Part of a small language model's weights: vocabulary 2048.
Each number is 500 + 50 x the weight over the matrix's rms, rounded and kept within 0 to 999. Layers, rows and columns count from 0. Numbers have three digits each.

# layer 7 MLP down (transposed), 256x96, rms 0.1, rows 133-181, columns 0-95
570531536541457461488524475486572511595524509551522541526491503474528468539524425538478516518518540533518499521455475514540501488380477468485459590516542548412527472486557548590527545504515508401557468602473537472466528476492587537487527509469590411561518445514395568498586472360569518615
489553436486526395529476481464494489566448443472508498482539520505516408470404480456392485540533475452431506491472489392335529491597467541497399556472415469470476469511493479475525565525492543577490502487542415474442414510576484523455477421486537401540482533491573602418409563503485504493
622543450524506481473524489519468511445486559466552538514519467484497474469465502535566372509505397484457419497451520479428514460478495432590551584508524444546388458533560464451533480512477450544507554538579516492538592483486506432607481526455409581563599410466545542566555528475461479509
497571493450512496385380493486445480565472559510463558514524443569487406451437497529575496495513522492497436477559468478469507480489584477484550440427565526587517421468523515560473547472387553510505478487526574532601551448576465553512480481467544604473511514530524488555508501423552594510
544507473545469478429467577528486575479447477472470460404449462491559476507525468529511514551491557472593462472461498486415530444470500469528525571490455477481461416517454612466487526493476461693548506522540490439519541538545573577594519444503547571541427543592636572500519454513479477495
509475422534431494426500477477446558557465561467427498503486445433446369491493486548485508594421346420404453426495550458523573466531492514521539572487567526550435551420426536436457461546476478541587509501505496483480499412426556551557469518518585503569544552579555584493515434448520506572
531597536516434425557430559358539531630505549435496550548588523558502564511513462490440494501549496477483534492453494592454458495459487575495511576473552455528384559501359508572531561485499517575487485460497512561511536525546485507559464391541431564484482435531528495503560449523523511538
537530554642486472484512462509517610543555544460497579452508533452442620523552492457545459510530442564501438502468478537518502495484415408513491511498524439476515589409507530379533475508490471478605472548480577591479469583537405493608518555449530629469513461417495543437575466506534527549
490522437464633491455498533420501639570606441501505365449489488541490500498487437474482443493568475578538514512561524477443480489572579542491514472530592497450517502430470526509469450507593496431500459545476540478530451408548549466512520367559564535469557517502457485507488469521576517451
514593460455470439529485467497564459482493345474468466412436456541442495553482535505394469572441468532516497434616549463481501431397485565552423484566506472522416589541503475509549539497489489468498519424454502512402507462489464445477546495455426391439432450573509436438561491504516492493
412530459504417461489466430465482443538519498523461483489438499475458440474458448505504490472514605494507464516632632509545554504525560593468544481446556452444494491506580565478502539540466470549472484469552493482521466542506527635601566566506443485503537559515439559364377452562541523492
581453567439550476492482478488579553477518488449457517440480611520520521495564486491414577490472450515518391504470544522544506491450473511493475592523542468508529523479414509477508557534498552569447512515486451523434475456472461569564463457606656529450516514514535508521539476500505454464
490462537553469455548437426496464491519644477463457536462559482486407457567498514450540463537586432530475445465535541492396527437473383522555487516579632534485467490479524448546592521605431499443549535480460439522598466538467466485473605454501498544566447385550554476480510478519492502440
559470532471402546581498494487418542644360489485503474584469450578511526473467454508359524519548506526443398515522560511546571546432486470403406518418487586452466561457523514557588504471556559458495520494495508427459548488565461522551530510537472426480467582507544452451450454522630526572
495545473536587443497444498542501465552519437509500469427524528538516521506429454502567549486422522524471438444458565634536465472524429395501470495474502528514580505394505644451535513575488458416494476524542507436458445531606457518564555434505541490451465621596474507506523441497479553489
513526500495521530579503494478507508516477506456527424563481447528504525509413510437596471554444539485539519504443594575503496505408496440543438517596497478526422479475563403506513487468537512515450430532454548459475481482574568381518465512483564390453553417542527596454471591427490545593
457503458452469576401481495513557478472572563480557506414417522512595509491505495463479562433479511457422513488537455519423607533504554529516434551596478467571457505513468505486404545552460490522471525520541554432477530463577514513588532464376594458457463472543551537525507513515510412505
434525452502455471555399429590518532574459528464447437559524511459572438449535493441397508485525450470500476509480518536568346392508441479550498416601485493430490425481450434531511499439512548454498549551471476449521429433470526481479539516546554534461444579537607511592451388479419462396
558505530489525531505555483477524451602505486501499424487506480523431601500464550474508532533485580500530476510561584401531435403470496495421488451429576564514524385436498571519529507491542470527557546543372573593446499442540481422468420515518456582540518422467579582492584492504498439547
469550507507506495534587542455524538466492449501592456499507484505508468490519575536498511471611514495536453527556459524591505437479501500448435496531597534472459500558532488523514620580435555522404502457434485567494577439469464473579494444435474472534500439522478520431502565498515568417
412519548503404515503490502587559457427515526556537504487463474551616546552512474513493465455467468437436508533449482500429560585476488480471512574447509453520424512571527491535492421537506492523513544537500443467492485505498534571471517540482542435481530577489555625391554431483499578530
466487433502528513558527458448498510466448403423434446445553488580551453587546598525464417534400485495465493504492525449463469486536567542477490429427527534462449422530544450477482494476467509463528580541488421466464559469571529496511489441444575531547487527441421595543517498572463501495
505488619430469435434392470486518399497493460497517477521493447452520565524553453480521621566525657500458430563535544516540463577516474508570514456456497481523497474504481600487519523432525504549564488509529485495489463489464539546514595526431550417640531615536574466440410503516511451408
518477528534450453562449457470468535392584522531499556553411420475453482497469497533508506575547507446527497508501573449454383519530492506457508456572509477401501526598477371498548546468460468528550535486541502447476453457612536495505504446486476488590416471557622473466499534521484545503
577498537492582521404500556562474529615578479469551495451482580427458493433498516527514585494514565511469411492453521418455595539462479538354563530585490538481483577405473513494539582536451549389432450520509512417458431489460465507557544545504569440496477475455450422492478476526651487494
500504528443526524459502487464495470483399495551585479487554408500558482489453469441529488456431496543562544466509562438643399488441499500489515492502539403542530483491495502516545537476514541450431424495508433399437456571493571418451484563468478593552474534558512577484515467497546480514
570551451575529462440528506552415538496504519555498489505482519555456471399531505493514464590517438465456440495561453450439596447499499561544446517486539506434419508476454488578536567574520444580451507461510498422482513459589472551515396426487452521467416464498477442475474405553455357516
543533495489549525474454478522405497478525460509534539660445502476526466455557531507525448427482459484468470520469448421586455570455511489533586563486509605504571585486455551421469490532517449391520460510454486513438411523476494571459449531458480502479500491489483469468539565450459448532
467488443474518480523454521520579445429493477534476588401500598588447578410460560502596397544596531527505474535500471533502439518610465482442488423511518484490495549545532492535519442534522509512542546575448506519496483583492376441519423529580435431464536470442472485542601480419486526479
523559558440492458470421449513517484470505597509465591548448517474531467562500504501400510505493516593587510567512449505308600494483468464476461465593475560466379596535486377522421481443502484519460517459436455421596506446542544474447481465470534433442468503501456507475473469461485542413
520437532425488493475559457514431470403553408554502483520513449408529451526467503518522452444511507461480476542472506465508540494503521466433471552521557487571435568507525541507507471413470459465566510464527575487588509399543581493483499500532534525520463530458427502478463500520490522594
520525498594500532563542539444529538575411538514492476481449581542499460559464488521520522428533551546571500533472451467485509469566510499498512502398426478401552613482565454553527487532494475500521466449491487486491493476438398448512499458439567485502539512486389500544535509522507531441
400571441417561439514530554496441499507511514461467524466590566394412502551448477531465440549447553486436436502555454561381447496574502572456524569517505521661455539469584470516528507518497436424523499473440476455399481500399461453496575543459525533502541504490446533491502417575446535456
491516457496490539556452535444414531495464477460433472404498422522489479496524511507446476464489570474477422574528500476403427549411511467522538470512443518535557503506566547632560570456508608473517447528516544433404588533482473462524487526487550498453501420462489538511496431525468424511
408474460520527429441402419509488524462477520413479538482461455541480524524586483520523486548501530454494478486543540523439531520445478586567452518481488547454501555466498506492515608517430441544520373488543497438411522407541557510468506500440509438506516546560604560488568474518518476554
554511573462547415428564519486490630515476436463479550542426450416511499495507500521574621487543470478613506490474564460547551407497542502518485413524478449452478528464425563435453557534557507536462433542501546556460482552521532544447379434495589485541518485459496441537486526586545389499
418541547356481481601493418448616539408473550507561547401492457479469524490490566507429445443546534489489485531464455554426460536496539495525448457516540454383462495573502462465492550501567486465432508540527425565505441528426498448480396501420609487519428496501405517482501464570509514385
465465547376599556455511571428433427438454507572492472443659399465542426546554513458549527474476462548488505422489409582552581530405514567479523483559390512457492415507567386594579505463509483445489411465513466458449444459500486439645581492418561489510584524543504569471449532407559571551
516480542490527498677518499485549490528516509503438513482459512503449509508527515458453484585551526510611516513500481582535489424426471514497498515494517556550543444516482444433519438506602493539490530497524504461495489561482427481446542612480461524391511488484506582447385450529421508498
524472500555502439540541537535505538436524505504457501561456619421561616478530456568536528498456499480450539505498471498561462512529526459523512467435547486543496484545490544492472504439544491442470553472490525453567539493457492479451444473550434553532547483531527477586496495429486561577
459535552464488498561547520491482509550456514562405489470471478493433481467468576523537586487537514495591467512532484523500502461521455501505469536446444474521491553517458512446564565504572473514440409474490500549602480525451522543505516498463532510649482491527543427519516428520475547407
454537501528498533548506615536498437456504522445409545500525472482461566507552587440582448517467435432498557460497539472502581455401546454559495447462507543515445490469464438478490469537441486434527536500512428509531527456527549494502557417547428492433529467549478505451506576418562504513
502496463550536485453468504585489421539539480436526470469535446513443605558545451511482521562542481504502535469603485514475490525564523497556412519354473538552538493509454514529567494509471435544604489567472480568521519499507418529545425526490555510453526432438506484528499483459524539406
628448495552447534492504462543514584547459529487521381472563514499498486396515466506507509495543627485430565532521426432474454512557527399512602461547448394573523470485554577473526641531474478563472489549429474495476473534397532520558439440453435624493527442576490553495541512440478476562
591461470479532491547440523406437416361452459512555470541435431429434583517453551492503561509557469476539480491470548591469572523560537527426477488495525532548544500585469475586515566495493500527441530518466402464418439413482463549549473439502364534531500506510502516522533424597440478552
506554540474513485450626584613575555550543482505557603595543543568534518466547418485436494473546500524532477452458451558598481520564493477474462526528468509413533491547492483552455522477534429493495504512419527477529518541482479488592472546481453409525349507476419502459623494564494472532
445553515417514546475502497477484478522535445516538460525439541565497493491521609521549456478430493562576552546500470393486541578481576556482555459530574469506531597541454405486533493452465492545552589565478506454451485496442546603531439515519549468532527471574568520457468496515580493487
470503502456534545441440514429572537596445569532518496555543490462570447486530492488415493419445502456503594545509521437452577426504540538459482404468507449551513531503439459489483476568520474376503448529619469469637525532581580417437499569498593478521414556543535503457455522535465415448
437538580472451517512551429571510528586490416408466558539503485574559460450463527492622483502504549492497474483481546422496460448496617483475488499501535443408525466546546524478491509499575478502461556500494513482619506517526459547508413552441470513426531520471503460467497479547552467493
# layer 7 MLP gate, 256x96, rms 0.0959, rows 134-181, columns 0-95
571419504557553522506542479428488460471453562434433521497433478526489629431523538436531558516438498557428473543588435447462527472485486427437519478429460382561439573501472443518428408410517483524553501485488553479501458571525484480562573514510535400503598485541466452505433491393421438476
545524510446464487624400400490426531543567477512517510472538469479528426539534507512572489529420389557527507508553437455556515575487581557456423490529501496497481596465558519504466519490419532475525500496524475508412438420498424435474543585462607532527459561451494510519449504522456508570
570455451446519498555617542537484438515501446447523510471525509562446520504468511454515459544529571565453548441554489526433486425401569445542460533476568567450500503534549481499507472452503574468517470559498435513556619518414525427420462425516463586531445481442429433515508435486498637531
556406573525532530491560510429464538485531508532491468450457440468485570546600428477512573466492451495516441400571504463411448455452574503475542492495451487527511477534526496482422391530452453511483442524462517467524597534545653519503510600395564432429514518442480479472481519423553535458
546491461530390507500554501402486448461491535412404523388582436445577485519578518535597521537454516474477448537450410499528467519423482490522513510552563448501546484461449514482487402515513540515435454617509471440498512522447504557414571455442533380540526568474491523460554467470500441486
543456560554481415506443468525501416478537597394547493473534509550511419569512463511444529524491464501514475504369553513520565511525392433438434469481505464453547455408513559498435458504521565564499450523560551596519567485511430548492475378413444545517557523615505531492507434548517556537
534455540476501518559467546532467524473526536535547549497481499549487516446478407461507625489544481487452532468594423436442565540518563466405632554478457456600489581469554464491567415459555462438469508419493510568533498429465499513478474526537525442497581598439511514480575470461497417545
613427614520562434489513510527522564387526482521441587487477514531441476450503434481459548571621476431574467470473522489538461438466484426509549552471523408564499484451458570484445452434537516559460556503477481430428487481517444476524497378532505572447564533441538408482506519480478442559
500522504456380441500463424573500535572562457549606488464461457537506470463505522544523528543603520566484562457611459442510468549406554479536523488462415528393533517501535564527390380381497528513447490534506466475466557525428487533509458477474458437414513434481501490451521461538424512477
575472520529569542543520494463465508553464421497555493570560551451520609483513551482455450517567494547470508534485514502516463501560540486445494447554497556417480483569470473470528461472493570518480565434507478465557515424526500502403625483521501589556510503523488417611466524411406541420
529462481463479489535453451503471514505515582492475426465515500493533464516549562499566563467379630550553422486489487570471507528518484477478534379493504476487453510506439476525420500533445398570451454514475538555572459545516554502523503454416484525519531590572538467461462413479560536442
609453413504474445517592446510526556486599478578491572504466494507419466547567496508560461492527502543474512508546470414502543511471525441519532509446617514533429399444524473480527457477432511446503499520438449502491464449438511458449428455559562547483467507545420432544467466626487500474
594461402603515532595576594475511541484553437462510546522521586537451546496500511447508455466471601590470472483530463506494521435497527541420450488421521441488623528427517598492516480500413419450537326486519539551554511536503514542457449442543408503460420587530612492516501461512459449452
521506515450439520599478540534496526477581418552556443404504519486449591550537522515448478507560600486504474527484495521483621442475450477571469482469553476424553518496547491457449510484532513569453546562551485533545639551564509566507531542468372519571480455378475436619469560515502527474
564489526610484426606540551520508558462482473443462540462458498479551490466491485474503494430493587467489567466440456508437436409431502536539445495440500526394542433541570434446544518441513479537440538476544477433520411354453457490552514517490406439533598453505459529492558424559523509503
550441484453556443515525486477465532540551494579420532524556526485366521395585446507486466485573561564521553481531506455492423472492580487515470514503595412559473462512505356462528491517549510446476494462471476587550407547461545491410520456562507502469507535445399503475488543495536562531
437454456527439536487468428578552484567528515453541485567448443421460474564475428529496522559522581471543459610505416420544565486520442566465469507502489523510481558515473414496481439454558564534404532450590430507509555478384506485478504492406416425469533557490479563519498497526388569462
431410403473515540528477477499546500444473602500504455521505507460533541540482501486527401431476467412443536531441564460433562547603579435493518465459490525396493486558486485440522484524456475567358562432403550400472529456495422519496510527477384545420435521500435588529518544510474515476
555479576448532626603494537513477561506518423498491470528444524500426451482535480478458544417442502558497498467499479521469510533533624489484465467485561503507579571486541533433560564508418472581512479458547555442449537572488419473509559527501578531479453444484522395488461497565556497527
531566514541416546529506581472490532499513463486431457525539492470535442468519506510611472540467508513451520482515501535554475480499570524561496509456480431499579576432598519570434492495439485467493559414559590482562476420579485485501484476453469476564534462498438458503382434409520490526
532398494493428488519500500456419455435518510379503533453507478467479513447516468499462539455557509513530433475482533466530510477506452429464500472510416455532512508520435528422536600461418497570520493489577472497452439464514418431451405516467372433477520533361534461503513564559546601514
505490485403517522478560543403427543543610466475476494402535516461426498466562521542437577538431516454491411377540578515509457525462427536505442596490486437493512453483614422495551555468452485525469471466553494613497511508435514458523523504530450529429465575477430513513560413488565575509
504544494513492553519481469441665547500503426475450567496478379407546505508486491534500565548483595586535522451464523515460520587515497420521529433420493470556457477425472477515538495467449455514500494488571443478574533457472544464489464456388448545464466510560544406506472502481563536430
550583475512479368544494476559538467517505468454451534517555608561499513487494600522507569557546500475483533441521438560461473467506487485484452456419486473523417443490521568459550424517457442452490473433543576435544548388579432537467503483511527478581529451486472505646517452459427588575
455540463443551473483582466441465532496538403570488541490550559446530435483517533479556575511495650558457458515481500423420481511440502559393504522479462494469489510417538510489550464487481551591444484529488538432497383440529523474516525495424479475520508503491526478472535442566474551497
566529421473574512608553539509449562558555521530410457444503563524487496469486562508450599594522556551532478501585463475545562406524479465545523570481499491562543490395523485575521520453448554489505555516515502550511499512422536531551564437549519462539537631412482454576410589547406426473
542471418460415517550647542565447483407514529517534493512582449535530449525577504588599480528551507433422597503542562509475412538473454544522466483516525492509485443525518563531505449469444549531502538460490451575463425566527553458438454504467456565513539528459459473470435470524513431434
565443538490556556510387547492562591518492523462485483526555577458505503474440495550465470495466446435527564490403470516475482509431567434434510479466509513465478528439511398567583478488491444504434504397518499511606533484475500521509535518571555458540437519471539430506483518476623387565
461474462546527441568554466512549417457522469479496584447539490419561545541537506512534584504453460455563460536515571420472509508501486497570438500517548502458546570499611505487576484485422511554467454499500557533582522561524410446438524547576509451509456511363476391543576504426523449454
535513499536409414503391488504549506514462565392462492516496530480556563487539526488481507564590481476446523555467487498537516504433447540479447447513474439504518448513530515463499459465486572472485488532539518527566485424472379448457456474442442481541543512437571521550584450472469493521
522451474456425524545486581534548560485580566517442488461521497442477533520551470552563546550501494526426464520445539492490441457481522525541483563501577469532484555428529544514413522475455452482599439438532459569453508469513633466463462541503530477519514515431468576469497513440516531471
574453497530511588492465500550450394438522622522395516436572488566588439371552484488477555469494407454521560481510527555577464555513501499528494481448404396561536459534458534488439475382502562489504462424529453511423446474543487476551498488542490505482449540514427449531519528412420562513
453457500522571465441454408536487509488568446420473478440499547565487465466530511584550549590518471403512462523452500479592472535498536447462589425557559531509457437579537520468506549515442503434524531475535508500504534388496491461454517469532603500426452522551454508437481459564461554583
550511554454522453405618569464474564472554513495500504508499512509574518551413486564547453464461488433558533448496512444507570478526563448511484486467503521411458510509504496443458399377481402441523580469518480478468525454515515487530480550583501581539457457451449381506539443491538516518
574457601495454510541517489506471556454476516495570540434501502551520425417536460535522440552422470537388615557349517431552574476480509532430441485464460558505593576506523445479475580497576566559449498452615544563513496528481507463571407485476498439522550534391438521514509475511533511485
556504465482458444476546445475493478486545488462493515438411633552474507521512517538457531559459483533526459470610506464415447522468497446514541474554427576503426619483464572423467497418467503576567418534577478407427572396429606406469427455452458454503486510559522477433491415508573437455
498517476481534524514466460490497608474508488357406527495469563526422539592446583549516481592479569439522556590597496548448484549559524445462512527473468436460429530423479545540393505472514500545511476604516530628490597501505482436433529434487431493529500555428532513515584450495463469582
576427610441426460561476540454487550423480466385535543473438584540523534520495539478531450518548496524556612465551484533480517432506505557539511445483546469544552542464523494419476545458501493425410541515520542454513507600519516551457484571490506508482481512541505529415414461484440501455
499459520445468568514396486495453594546461488504493500541504510502482497522532510469559550465470475435487481489421453500434528498519519544468553441451505468443568514396536560477545471510477534478548439578467496478442477413469501493520549515607499483403571468452534514497500532516552513367
537478372498470469590501514499578600579583612445453452504520475424445532526420542499404436519550505535540477429480546485425600459491547492490504490510446531453496456469579389579425500575576515541498476522539552551482502470512560534483515522505404500574530515488460475512517472517509552493
456388521526479519512545512527482537562457484500513445482567544508506511444512521494555408467545519530509514509542496515514555545490552428413560452443544419487544452588553429476685496526527558532489503516485499477566477527516482502579446559527457488468528483493502506626452501406481570426
480439526503484472475545452515396585501568666482462523567428482526518418548541515452437539470536538494478524530431466435463512475530451535495511488431576405543608419430468478560494505491464482582489506521477576487454460438518529545466517467544423503545435470454505532607522467450536530502
439417561484502454547565521461463485437589555503527586539412532444559480546551550480541515475483450511639523548446526561528488550497443493551494540511544593370444471472552489541523403486589588483514467478443476594494451509567473476403504551508511512442556449417380414500503511499526577391
503501447500543526540456423464390493394516413368539552528502584472523527507460539506513559519638474521448497541536477456546471578434425421510511501478433545398521456392525459450525479413519517484475501421536484440579479450465460541555572524524465487448504582530493573498468497483599522506
567523538388528499457576488506481499567562519552482587595475530530551446457518583510532467524522552498481448537497433563502469512556448505452491508486474457470495474527489551491461424447392500599429442539492494417438483468407547469539549407488568515515638531484458470457385511585444511507
459459474493469457434496446583457450407540526396401540513522529431495438460470491571430500553514456553563459485492520560500502542577439431471488437482481473531532523457408553506440486502458537455365432489515543405529508383521541516495481544506433468506450462501464405522450545500562470503
482475412470522490518530473538352456476531465542489407485515514477461495522530527523590475560524553482569512483462484531594557447420503417463576429555480543511356462434522449452476513501492518523554558578517473560499380497441644384482465531610487555454436564439507540530384424529449469503
472507511552553542619566509531606439511566509572484527515482503479518512486572548494520480544509499537462669428582546503484523590435540456533522490465503567540567482498496521447625476527458548456582475495495477520495583484525517473491501421517482545483633416418469558492508480425530552473
# layer 7 MLP up, 256x96, rms 0.104, rows 134-181, columns 0-95
429424390480508511489484421550454505450512485485558538513516447545468516457605622497475512539572503519419513524568536581499467535418518449513515488501471527454491524575552468471443570512516476516508511486560513531597447431524545411446525469465426666496561479481465466513536459524528534609
456534561574552480487444482567482505447578521577553490475510471480500503543452514595514567422437493522479538508419562589445501516469375450519541501470488531500560432397545606554574487455505498565456564503468563548503504478486552521518486549560512513526456662395577472504444497561518509553
568596536493503534495469507541515425531518515517443500449494584488509425528526500551444518556557436499459480499460575550481523605469537521495545514471536609612534430510488493463491568468488481475477650414473523482510592522559492508537582515429429514470413449459456513483509476486580568387
450469466441441407564409488563497476508476449507576530476572462515516528536483541530502515382563492541484518479560529542530394529461514432461480407427488490467559415450478424507490501490466545457556549458547465577436511473529509556538568584583431553552572417487510485509445543566517549469
504464499455532521539562584493481394435508408423456504614464519541391614471561533433480489430537506617481592542538483499488438570553484407483449439445419509459401513547466637501570566490569495515588584440547510533492461556653461446475564497480486482459514486503454527542491458475443482427
463419458520393499470497430573539516448432434425486487454463510503496566565490497466487480499467482459464554482476552488450491512579556487524393453584535414533500460436436378598426429506451569598600429507489513428569511496501483483523452567434577543461492546475489466503522461488465466568
499604573492421481481583423432466480373560515516506484571601462473454448536483513461532511548523559498433563597417531476544625546474489461574506476526468521535456498496495503478482368492513492455468597442511445466502431557506514483569518537407540454483517490563550470476546555427537519575
501412553567480562467503479459393563429447464477491608485569464472544509514449583480402524465481455562515497588468505409476518533402526489499526481518582553598581428589584462560555473626587504488470478434583595524499514583569541460504468507511572456577501503497513503450496492496451541589
510488467475514537496488553485489536455370493470480541373490488523552474491541370543465425466587506578569476533434440490502486533545428599596503442496450648510428504520568488488582504524429579476543462486519499583602495484497462508499441441447496569468479450500492435476619463415425517467
598476572509578499504510496440509550597505399614463522530551528512533444504475538431424452482587546595526534544455546430508513411536420479541500457531569518509480427464486526541553444510450570515460510490566490482482457492484517472393558511538372484556564477464457441444518471535460530565
594507509507489575476464496481585453471514425444526570460455530508531511555514468424476473505476495551515454553503584596558482421454495546465535425514452508483560524490451495487562498458514504547457476557544482508450543402482419518472460495478545526590432506594529488520521558466461522475
500536524438445480563495440406485467515444507502532515582541551562477409464467514473503490511647534534505414541513486547546454581621496479512438557446433569485547492472521435573406543426495396455528471456436631570547467457473462512498507551527576489526457454474433451510484561534480460521
564522556560407488477510604512605483436465496567539560486496383504490494539468555633518521518479448571492533555525516444478428487546554446469483482461595341582555530503554577490453493569574376524429371431515518480465489486520500467482445570513440551511514444488460468608511460602495458484
517582374466502413464446423384485474480487455487518532556435522539543478534540609470581428547525496555503532506526437400414514492489446459470528530576550521539526450526429447497508538461530543538427469474534509435440550458467511565406498441529572473559459541507419437527503456428499378523
533515431423435459506466503456495518542547581480509529471533487541459413448427581442545406409494540558477439556502515557489544482529519490501468518534559586496427456483484472548454525502470548524457425422534478528503604521423538442466525495482519456481490449657539567470506479467498404507
508470548548572492463488464485481529493569473521472463581589502507551490603393548498532497526536545477579618517503463496563438481494539521540643614505493482461475388427515532530454508498483482516418553429547497404507502475534483626530523464499538543507518540539477553435515515494525480476
499509563586573344472568522394531446526449484489388522512514539540450533503532485497585583534503511402575517545460422448509505527416471459480522536488518486551476643473540555513492520572484503585521422370509535461503553568438477529434420440444508468462506427558479492530463538486560544576
478470454473481476448562528468574499494493489532461441567472481484618386516451611563537515443619502552445430464503405566449577508525422459525591514450532519543487493455462521512522487561446529554455519432533535401514476445454503605501537476534528411503485455534493630433470498483641532541
462486499538472530468470506447497520491428441536518399477474677560514504509550510550507483476596558550502560470586472555459557527456481499518411457558404517503502506466394383548442538480510403516579470505508501522487473534522561519449549500440520482463518466521538502510482455595422525443
483535478492460505538528494500493541430478515474525600530491500473605496485513562557509511583434533538413526461503562509554498510482464448468558472499485588513433445489454465464498505484567523456499496565508499514554487508531485477409575554583325528474460519464415489498430565492483526490
525484562396507555500564574527529591485417437519520434541547464522399562502516435420493485452531522458486445533510486495551546480463466506583433527529571523438576455440503529425546528433463580408490494451461484461473547500551526458490505557464458493457443535509387490489504453500519430425
479507487438473446443395557428530458462453498528480534533459559464439506518510607576459424546528621465452564479501516434545581568538539506502499464501496494436541574546526504632471573426380466474600528541463510577572497488628535490518404456414465491436555515429436598529438525501524460521
509498541440517450424628525464487449496498545503508518424465483550518433377572447540525564484544453465487489526517444411519482494521596493477459547527434492441466476473505505506462420500530520471451565530438543566519578504418459583516438453469528539525442496468505544522547472479528552475
419509470447488407570341474575516542548474459507550524584505464447495584492434424513478529608484533535529470610464530482552505474498548480452514502493628554476476417517551436512447584467468449561496477556483509503510367465485537584536459470476484499461441522493519415571597536455456455520
500489519515454475487439465447507479471541544454526572520493425515512513456536551515520547469524558387541561494411465488587554504523492464394454465471433400534492532536570475467483509500507455507554521544596547436518611526449571461522528512450497430496553425512581428432486507412419535530
481512467462494479551484427506457471509445482483544527401605527510589621416624591443520397481440448447459510520502537539555488545433514470448537433483560532437538543504545617503516562439410508436527533467525418605558504511515479438575474493541484501572550473513542447437538593440563492493
531424395394573499516469411482498380497530471597519559416424542525490447431446530495489485534514474501500412421458529591479550535528528520542478478562506541519478491520548453529526494473462556591573473459478472528534569544526511462517541529537562555491479538479426442527496594558507459474
494504435464464473471491618541494401508515504422521529493479486457578537475542500553500510472484605488389453607536496537505492467454531520568471598487558485549560498403412488431486499533414518501533483470513457463530490461505457509489506421553451554524541518624515405397471457499398451568
398453416565531431435446523556570476528507543441485545438501481505509594470472535555540441629460536563452459599477478505552585550475499379457537580501551469539505491509508589420542521495493515500468518496465507445606517495476517511483425454537494519524569504437443547538535520549600486412
489510425524504463440486537542550484571512515519513467482482487412482509486462560464537544501399534505506491581575513508496420500526529583524482492483524466460513527568519488489531482477490449424477534435540509513477506616592473454544525521525544461483496531530470538480447473421518435381
515538548500475448513521475442539478567489595514486473566506541527497600540496492495478482441498489568566454519540534513462434427422445516377514537482470519506585450463506597488502445542502463539509481458486449489462531495536431500473519424564364439488500489472577460540580543492500578434
518496502517492529433497565433605508513553457532512557561508521568531476426596476554468580462574449557475500485450563506520395562472570497556435500464526541494480413530445492522461477472477462473509534511522477547465412611494379487441422356426572515472547502604449556472414484436541582577
477551404497516454548464538468523463531525485563524478471434447614546433531444553506613581499468495503543529417452455460550538495493446495529477492451502497519544450547452511479467514421528534461451489433457446591425558439498515556498516432440477490533476455384457444534476526504522609437
473522537490380539502454523489465509559413425479531466478468565503525509531494496559626493535500485524454436498433497499458486492615513462496441537530450431545493485463452447468492495569439557577488634547464481486445457532515459555514502541463487459526541555388472511621523426518535485426
493481531498544497503601526516541443475528518469473503557576384478503565525580542420353493580516516431458507393532584496439606511497584517544454583465534441500559527565549488572423542472469488488454456454459478490445490492530499502538586441513508542485484529601524429638417633502424482451
514511522488441462479494419423510399536514289465448464434461498564534593445505450483471505598444510565582470509544588592464525533507545497523518450451418441494380554441433483586480540459538549437435420476561555504533548383516455584531559520522572527470575528591493550471527436515513466455
589512606447508503473472515539588561589538563529468609526595508464605531492482578423486475505466609434505449463493549394593514544503481576547514443562588639503570463483492549524534484410608561464443471516428492487622503521447520550501518563526501453548495530418463477605425476515491460526
447458461450498514504503540435526493488557482488501443401542517528484557506467496528489482448434564563562649485506415515587448478512532569448526466444476523567535490489463438452564502520504431479450448486464508509431470507451457535549462476476596415485573470619511456422522474452452450372
425560436492502549459481424535594502503517492484513454530506474465479391523517507486459461483493538448425436434518516508530570473503435479462504500486401485406515499476522472511524483386522460522536485551509566506443423520465537552545476426470500482533422488467463576465505544550435504487
520490500491456475489450463464503503487461579453537570558443437421607456495470486465526586536525537515410475475486475485539478571456510427484458490457490526484606475483493514476492521552458496544549562578536554428460442549458504547482588454513558505492497524476474560611493520510396551532
495506529495514469466456551425525474560432583507495568492515510406437431452413507488471563467564553481545531514499584494466542519537445576503461427430499540507519435488468534543530455409556536540469497470464524528462502469449440537574468526506474576537490457433550579417509488500492502555
561417559534502470426428479460535491516475497493522541470495470471539449548605476502536419480526570500438541515420497488438489449478533475402460513536500502427500566493480511452506483517488422534430502518469649472486432504539593497540565470533525507529508499513555520483509504580521456466
561518451531513619577489465543539472489402395492546503451495481465587509569567529557397455413466471569503494478515462472532441531404528569546513513485501518562511483416463512484514463530498432500481417597494481593429421476582468570466541642441480542446445459394504528512394433563449531421
491495486495502540386436494540504551506436389533437485514505508412542539481517536464422393550433541506477512487487543468546479487383427505506503430492483487511663376478622532497550457440460546525427421497550526438501426527520479468502526606467520481551576494485511512462479530432566381617
569534547494510516500432470454525452509535490532542462485518609561440409514450562515495602457587526519548511511470427565438591510491414444494491503523491412479409435543449500537520499427508553605446504538547468458502520521516501521526523394598441529506612442517464463443406556454421528560
462506560545476536549432550483531603511490494475471451550571513449552462557406544495451506563594525547463514570386567475498602509574491548526502470587458512538481478497626456531532491538496501390458479463506494547570453434476492492501482475499451493480503532514497491577521459441510519523
546492543519598445508565438557434512465582445497493448584531531456442518467439548535536536542453501474442437475521430494544526535567590553556460528558592424450492495521492473588445558536449509520540534486440553544386433455495517446616549423456468539533515464479567593559457417553416452491
546530501432516527470453585499458543471513493463535469545560564519418515507501418514545517545503484547635506506452494438528501520507497551554512516572463600552559552476531562494584467501465572449498495459505504576451497528449388477504423441610539524422499539475484401486485512516513473452